Weights of a small transformer language model.
Architecture: no biases in attention or MLP, learned residual scales.
Training: a variant of Adam for these matrices, 109M tokens, 7031 steps.
Each number is 500 + 25 x the weight over its row's rms, rounded and kept within 0 to 999. Layers, rows and columns count from 0. Numbers have three digits each. The size before them is the row's rms in percent of the matrix's.

# layer 4 attention query, 96x96, rms 0.0495, rows 0-33, columns 0-47
090:479502521523530466483506490499475567449508468512507470506475515448499457549519477563468505508473465515490475500471553495501476511491471523472522
128:533494477490479518519451533488521466554528533493505519482517492520517530457492567470528495502521515493506523493544433501509506477526545490546474
074:499483483475518508568522478515503538498497488513464438480466487510510500522480477495480482539504471491469480489468512522493501495432483528460512
118:493495528480516493511552462523495541477474454500476456508502495489500470524483448502487523510478499500476484495452541523495498506467483520446523
117:500493530513504487520537483542482547458475475478478463500484488481467471535483458539493513506494481487486479483456531510504505523472467521458536
089:482520505550485446522485498505496510495482505477529498503447513490458477453531548558495498538512521496547525453532479522510490494526515484521498
115:522491489468491541496474482466504462510552554510531542509553513524549524477484539471511494462496483515477497539515495478480502478527518480511469
091:481487483513508482525447530491530486506530517487492503505524460508461513487490518484516455507463501479567539499531487512482495496551494468530502
127:527504488476493469508456503478483461539511535513541509495521494521509508458521572520521494498490557498508531521520455478501475463513533463563486
088:513541489508439537479521501485495471495486516482482556485472523491512511504515475500498563508516508550496466510497471549519492512485518544491490
093:483507489530457515505536475488500465511537527467478508496504526486501537550467473466496508475478490537467452512495524541487484497517473523464509
076:478528512502508451497484492500469556507517503522520450457520504510457490521513527545514445489465479555487481497483481500468498507479489443528525
078:565471483454507524478468498547538500509471469521491519543497523511488526478518500466480494506563510494518552498531529473480506469518495509466482
080:532508486497501486527518563510572509511487474501509506495476504518535486477471478474522531508551503478537490500530446486493532510464454511527503
071:555515501530498544463463518478490503476510501538487534511469560489565510511481492515464541504485483503527542483531495534481505508493501516478484
076:496536471555497451491514540504515494502539503510519479494504493505490495487484494496532527483473504464539531477535507489473516548457444482473537
196:533511480492500485497476533489511469537507527512521525478526491504479525452493566491533479488505541513500522482546440509527491488530544479545493
087:497498512512509516530545462512487512495476478474465478507499490495504485529470471474469510503475459521467468509453538514485510507451473524458521
137:471485528489519486493559460510487541452475475504497462531495501476488473533498447506462499494462468507482479502438564495487501509470469500460522
077:473489510470520503485571469520482522453485476520505495539501527512516464524476438505478505464487497496452472504440562505485491498475453495476494
093:514517520487512534474561454521490509462468474501479520552526511486519483507496446484493524482495478514466445512460548504487527489507476540452507
117:498485464478479498502473509463509448527541532504507522522535497515523521476482531446533478494487498480524518532523472480486513487533510474566469
108:491498507461520543477522474517480515486487480535478520515519518481525506550470461482530496476543504501439455517488506478511515520461504526481496
080:531495493519509481480487501492500509474485491496456479500481428484438483505545493550517529513473488498528511496494530531499477517515505502486529
135:546485454484475497495456532492492463497513517495469513522518490506482535440478541480506494513500499502554529501530493492478519511555538497528475
090:501496481489482528520498507489534477507504504469501547483464509499550524493485475427549520485560494478479448514546490495497508526482487522495487
091:501474470490514489497496499501533528475534472500453483514537479483482520517457475452523463497491492465519495515517508489467551528511478472512493
090:450483516496492453472517471483474471485519522511471445488485502547506495505478514551483457493431450503516480517470530491482514520512483494490488
067:476531517540488489519493511517495553518530507497466445415477468484504504510482484530500447515550495473482463469504453485465524490502522513538500
069:505515499541512491448539514468526503469506534482555492519542482520588516495468465479472523467490492510500489524456533496453521494482472507452487
081:523551524527476537480523507510506525542463496506506513505514476504535506501527502495502553502541528509487478489532474516488486503534545514481490
071:489483473515536458523454498503488502500487486515479446500446507487406481477514533571491455527514492497519532476525519475505504496509541490531486
125:528500454483510498485487502511500480535534524467525540511530543496509503469488539457536512463511511544524507509531472488505519480501532482527482
086:495490495503547502489472508460517536548455486481510473493491472531528497478522504531514477470482518480479515510543491559495516561467535483478528
# layer 4 attention key, 96x96, rms 0.0497, rows 0-33, columns 0-47
208:463507530509496515505505469521500558449471451512492478521461527475506466544525447526440497508489481476505476509467521510471472495481494523462502
141:524510475497491473491472508466522452544536548511521507467548486529494538451478570483549501479491518531509532520516482481507516509534491446521486
060:504495527507490512516545490506424500462517481482467525479484495553502474541498462491506486499503529475458510539541472469550478481495492553489498
115:478480542503515510516539519524477535459475453490443514541449510491497474535526451512456498509507483471497489454484518517507501497470498544484517
110:475511541520524472503541500480475545457457433517460474522464515487505481552534436507445496510500515495505487470484509506498462494475506539484503
085:496499493508528461481471472454539524515481482495529443461543502453552491494522507534487505488463501536501493501488481475490492506486494442488519
115:546504468475479524511453502490482463533540547510526551516518498469511533446470557459531479513502526495502522530508491521490499490526517467535448
090:466513506487468460512484537487533452545492527535519531515498493560466514473506565495551496521530486513515508510504509512510480539524518519501537
157:504490456500503504491455501470518464524520536498543507493535506472544533470481550514522482482493529518509515507516484487476509509533511448547489
097:477487489490522494492486478553520519508568519482500484501541509522527499458452506460535550468507480466474490518536469488487547469504516480495472
107:526493496458471507489496516555491495500551524518478553520529516507500503460516484438524537526518462468507523545478450524507502490478509511480437
082:511492515564559507498508438482476480477455471520531464481511521472503465508506497569496488513514531440517512523483512470492452513526501536497492
088:459531497502477526529537511469500500491528518476490527478543483484493499528460499443514504482466484490473484471514495531506540490504452508511545
074:492501515501490474491474507496473481503458512456459499487503461517504511548509498491494487492473490543451516494539529481521557468549516522474531
076:460501496479456492542521508510516522513527521479499499490517480514488479502470490461521514520501510476486481518487492519540521525505462487460509
080:476466506501545473519431479511500505486482516455481529518507482491495484527519511546471500508525466550504519492484532508479490529531548516486530
091:529497481505526486470453473464521469517474513484524495466540503489503539474517553534534506476503519514516507500519527468453534503516478444516522
066:505481484455494538526506533535491490509532520507500561514469508523501467488491495462533459497516523470457508478502470477541501508483520573503456
125:484508542508508541520534493530468545459481437499473494514463504486498468546513436526447516524505499467500486478477492504507477498475486556480502
080:504503509516511538521527483531456563490463458494482479502472509420474487533510435502450519530482511485525503480483496514518491495459503531470488
087:516496504500504540505553510545461524470517486465464520510485518446505490520495429442478510508497496487495482485501463515514496475449503515504478
111:527504458453463520509467528508532465531528580516539534505526491524499523465477555483518488502519508523510527541521491513503497491537517470537455
099:537484511505488516488528497527462498477506492490496508515484513466493521518475483433476458524509483487511467519510528520506517465497481527490479
098:484487520497555452486513513517511463481482482532458511491471513510497523495506500520510501493528492449489458468465509519518500532489501532489539
088:439522513465498479507511537484545479528523572481549503532515514511513479504479525473528535500477514509482503509521478523544500478515461465523540
073:520490508491473472466477478528474501523539508489468482515527492529482534482485511455492494473505466511505518508525511509524557480530520520477498
080:507525496468459477487500518513461437500470549497489535536493516488476525501506494478534497541519524543495480539486514508531472499518492532499514
093:498498482463521514492459490532460550528541507501529538554513532436488466489510482536508523526514552508503521508461474518481461485486531497479491
069:490490460511483485483534473502544484487443493500510495515466482551463462531518497507538503487507559512490527519504497478516452507493489532472517
068:463454489473476549525502467557491480488509512509467553522463503481485487538476538499516489543518484477508500489520521492505508531495539516511500
078:462457474487505523476529514518515478448549508454499515509522493493491500476451487479515488479492476487494480508519486489505558514455497493527508
073:469550545540510507490523502435545544479478478514539466486510506504546507552520490515474510482489538516485494484507513492493452489519449480530551
074:526523501519491458550498471514535495490475515553488484530459539556476550490526497488489479480518482524532564526471503534472534516504514471507487
095:510489476503505495482478535489467446530546562478529541510554506475475489434483532492549506496504516512479482495560472476495465493500494498518493
# layer 4 attention value, 96x96, rms 0.0494, rows 0-31, columns 0-47
082:439487490530522517549540456467485485475515475485515500448506546476505542507468508468500500484498483493528506464478502531495512488502481517519528
109:515487477509534544499533472497507494529492488468504530483520500516524478501470493474465509481498534482507486527524475475499455485526481524496483
100:507472518482521473514456463520494485495505528484519495511493502531466485495510515484529467501544452499462503454495467464554470489496467484495491
096:504503494494575500510510452460494513552486498490474505468519500469501486458486503494509444498525496510470505514470509499496545527529475484482564
118:520467536467534471494511474504532480515489476501520491512526491509509503519535502487469454436531498523445483524472487521513496502505509494478473
106:476492501515494525502486491538461483458528501519503508522506521495489493508457499476509525531522518555539507487481511544454532458495502504505456
091:493490536538478460506504530475515472480428487547515490457486517508502522482512539526519479521434497492523493521486519560511483532479495490478466
101:534515522480508475486466530496472515516468501554479475503519436506452478476501518477482486500456491515565512499496491480503497500505551524515519
105:518534503559473490500488542504461494488513510528524485487477515503543482465508511506488533529455510458531509478529473466460485511516482506482520
089:510531476503503536530529458504481505493504512488469505476507503487494520498451479530501492485459493520517450495492539484428509493483466495494504
094:479465512511473464483541499493462498501481484510508463434503507524504478512521521514503508488406506467558484533521515517525479496526503526472553
096:530484477524488519533500510524503477493521478480464531464493501488524496453466480483505533534489515509503484488522522483417505489482434510505458
086:518474467512512486478503482485487504490484506498518449546522513512546488513453512507469546495483502518508506515515502476523465427500541488459514
089:476521499519532509481516507508429504461507507499536461498480460502496499489551523548525523491486480543512474466485478498508531489507483496507478
104:505478481515481554508466495538444489491516494519505491484480476509512509485459497461485532527509511485499507480526493509443511463498488524522445
085:488540481499496505514513528478529489503551477508504531446502500493542506459481487461505514481559519497470508501525508476457522485497493493495480
100:503521513567460445487493509510462492464489517523527442470505468515503491500512521536481483529476502505527517461530476515506504486524520526482517
099:543532496507499489461470539538456506496494524457504473547505482541521458487452485468476546532510511504548513504493485500523456478498520507524490
108:526484518471503431457469547523495510512472501540488496518490483541502477486474513512495500466511511510535522511503460490541455500501546520473499
109:488558458495502471524476529513458532510493494478462491538493484501491488488474497532512509517504510488531496534516507521515463501525508490478501
087:528518560499493498516502532516490478499480472561544527482498464544490486507529510489501508469466550479542506512505486484500457520473534507503506
080:465520510496504479509506533479467490491471478556456488443518518466496492505494528473471523535503477476592514520467491567483506488534489512509524
102:510507492482512495448489485512446511495483522502522497527467503501482518511513513549539475522489466501508493520536471512513541489514537480503544
093:570437527498516515506519435508519473487488511496521477502520487516505476515490495532492475534470515470494483499508510478470470514540465509480489
094:521520473507501496537529497465501501495472494519515477523505524522487475496493477423485513448510501496506509490494466525538479496493525532508477
111:513503524488556479516498517509497496481501508509478519541516515537494483475451508455512519445456526488506517503508475425497476478480517511498518
081:525486511548461446497512520500503510497488482509543443508477520511516508522523523489470517506489504494507532478505519524537473500500549513500482
095:482559495497498521547509544470519520521516503536491516506506494497539484474512489531483524457452493452470507518508474477501476530509512497502553
083:496538518513535512491499527490490513498492522517486513481468536510507519465527513530544478515485524469499523492518494462506525507488534496509564
107:479511499497498518512545522478465517544485491524512470431530511484514512508523514536467499474440484483537503532518509482554511530521522516490547
096:482506524536543486545499447499520496483490502524523481524527545455530513509526504490479479492461500527444495507513475503509515485503469481521542
112:508509450482526572485507497507494515493552505500460520520499537456546502500434484468485529502536492502504482513512524500497505459501508482509500
# layer 4 attention output (transposed), 96x96, rms 0.0611, rows 0-31, columns 0-47
106:518479477511536484508503480442507539505515480484510469496514502461484495491540517496530542523476536454476511505513498519489514522477508462475524
109:473497499537503492508529472516508508542489507522474505497482486446533521484496533540458498507502499526492533470490495535509521504481510516510463
116:492521508501506498480491503518487524489541532506487530489538516516532510463472471503508521488506487491492482474514486540445508514509525450482534
117:480491535520461508490517518510500460525533518473487505503525535533525528462494549494489526486507488524513524477526474462471490537523505501490521
122:467496472528497493523509522539473511508491521536512471470467504498483501487527524550483526526469508494542483531522524538489469543485493447465526
120:521486532451541519522498512487470515496489505481525502482534519545492510506481481462529508510506491449470550525500468493515559508492451476524471
113:493522473516497494510466456507483503503524521484509507463491480527494519550476503465485524504502524509483542546502475522485491495476481478501496
125:500505487515472486476530527509497456511502530470475526525494527518555558517511477507490495494518466489478443524518530507481534479536496480484495
116:461514543478469505497481526505496462472500499465497493522507510487438506456476530486501482493525470499499453526526505502533524479514455532525485
111:510469552527538490507472540511491521480495469465538507516486496512478509469516544483445464515512517478490504522503552433519545494488471469535519
115:534536479537491522509516519485487511476508494542485481531471498509465522537535519466544476507559519482435465479492532476507496459474503508517490
110:480470539497545550478501486483467496509488494542493514481496500507461485472491520486494475519527536514495451484536497494544500469528525520568492
122:460494516537528470516520483523509533506533489573542490470497488510475543513472489488526470518506504522470459536462522537491529525450477467460480
113:528477480480471477496485495463520436484478508505494507502515487519467511542506508455491488497480461492506450508498525486493499519525486500553534
119:516529518474506553501545518542497461479468505503532427501532521500463480516463510514544487543476533470486547484503508459521500494504507516503499
106:462447503485514483490508499508523463527518506541476489496533510514432466462536551529487480535486506505499500484491466509484505486475509454539483
116:509493484515498512531459540461496463495528500506461508479484509530515480514456484492503483427495491477487444491447510492487506545498464474514503
115:477466481464493517538532504508533516502497472525463480483458470501492502521527481515518498460549452479465445495528521493508494524511457486485444
111:516479474500470501519536505544480504515558520519458512472499480541501486513518462498492506476524457495476462458506502518508504497508532522485501
128:535443525520464529498552486543513528494492490474465458484497504504505543496487494471515474484543490471479470492495505481525524435454465554506489
120:443517464490511474541514486498454478509508507471494533483479532511488483542483513534502528513494506526457494478502536490502511471478492491503513
117:477457505505499513513503459474488453472538484519492498522506460499527517495529483498531544502534467499494501518453525502493517489511502494483489
116:513507538489468514507485528503519492526503517489479512495508500530504499494507474428533476456514466510471539542546476478489521511469476521486495
108:473539495511545510529493495527495514511453464513509509508515498503506513494508537509446474456488506525455454475540542526498504523502496513513471
116:475483518540505451502475507494519526523481534515467531488501498466539484512511482481513467525471498509522478516518493494513488534537532504507515
117:497467515496492465476549520494498490543521534472493519476489510506465533541527489511485479492530492519525524488517492530479514481502515485492512
105:483515474499482533490466469504537498483445493548495503526512489471499480528499475524536522497490499507507532550494480556506465525497486539511433
123:503508522541462455489504498519492497528513464492488505530491486482483510495488510506501456496521481542500452514488528474513469495499511453485521
117:519487492513470508530478534510500464483507462533482489512509496491436473501515499472522493471554477553511484484531469495483487484476489497499494
118:503469472504498459487497522479510475497523514470501470504455464502526516473544541492480456495531500540478493475498518506511505526510470510516508
118:520473498455496479499488482491477497524501515468475526527442489462493474480481497489505542494487510565497484529533535525501500497482520452505556
114:483460545495525492471496488481497518531492475529528462510516490503520515432501547543478487487509502494484536521509496441460516508521509505454500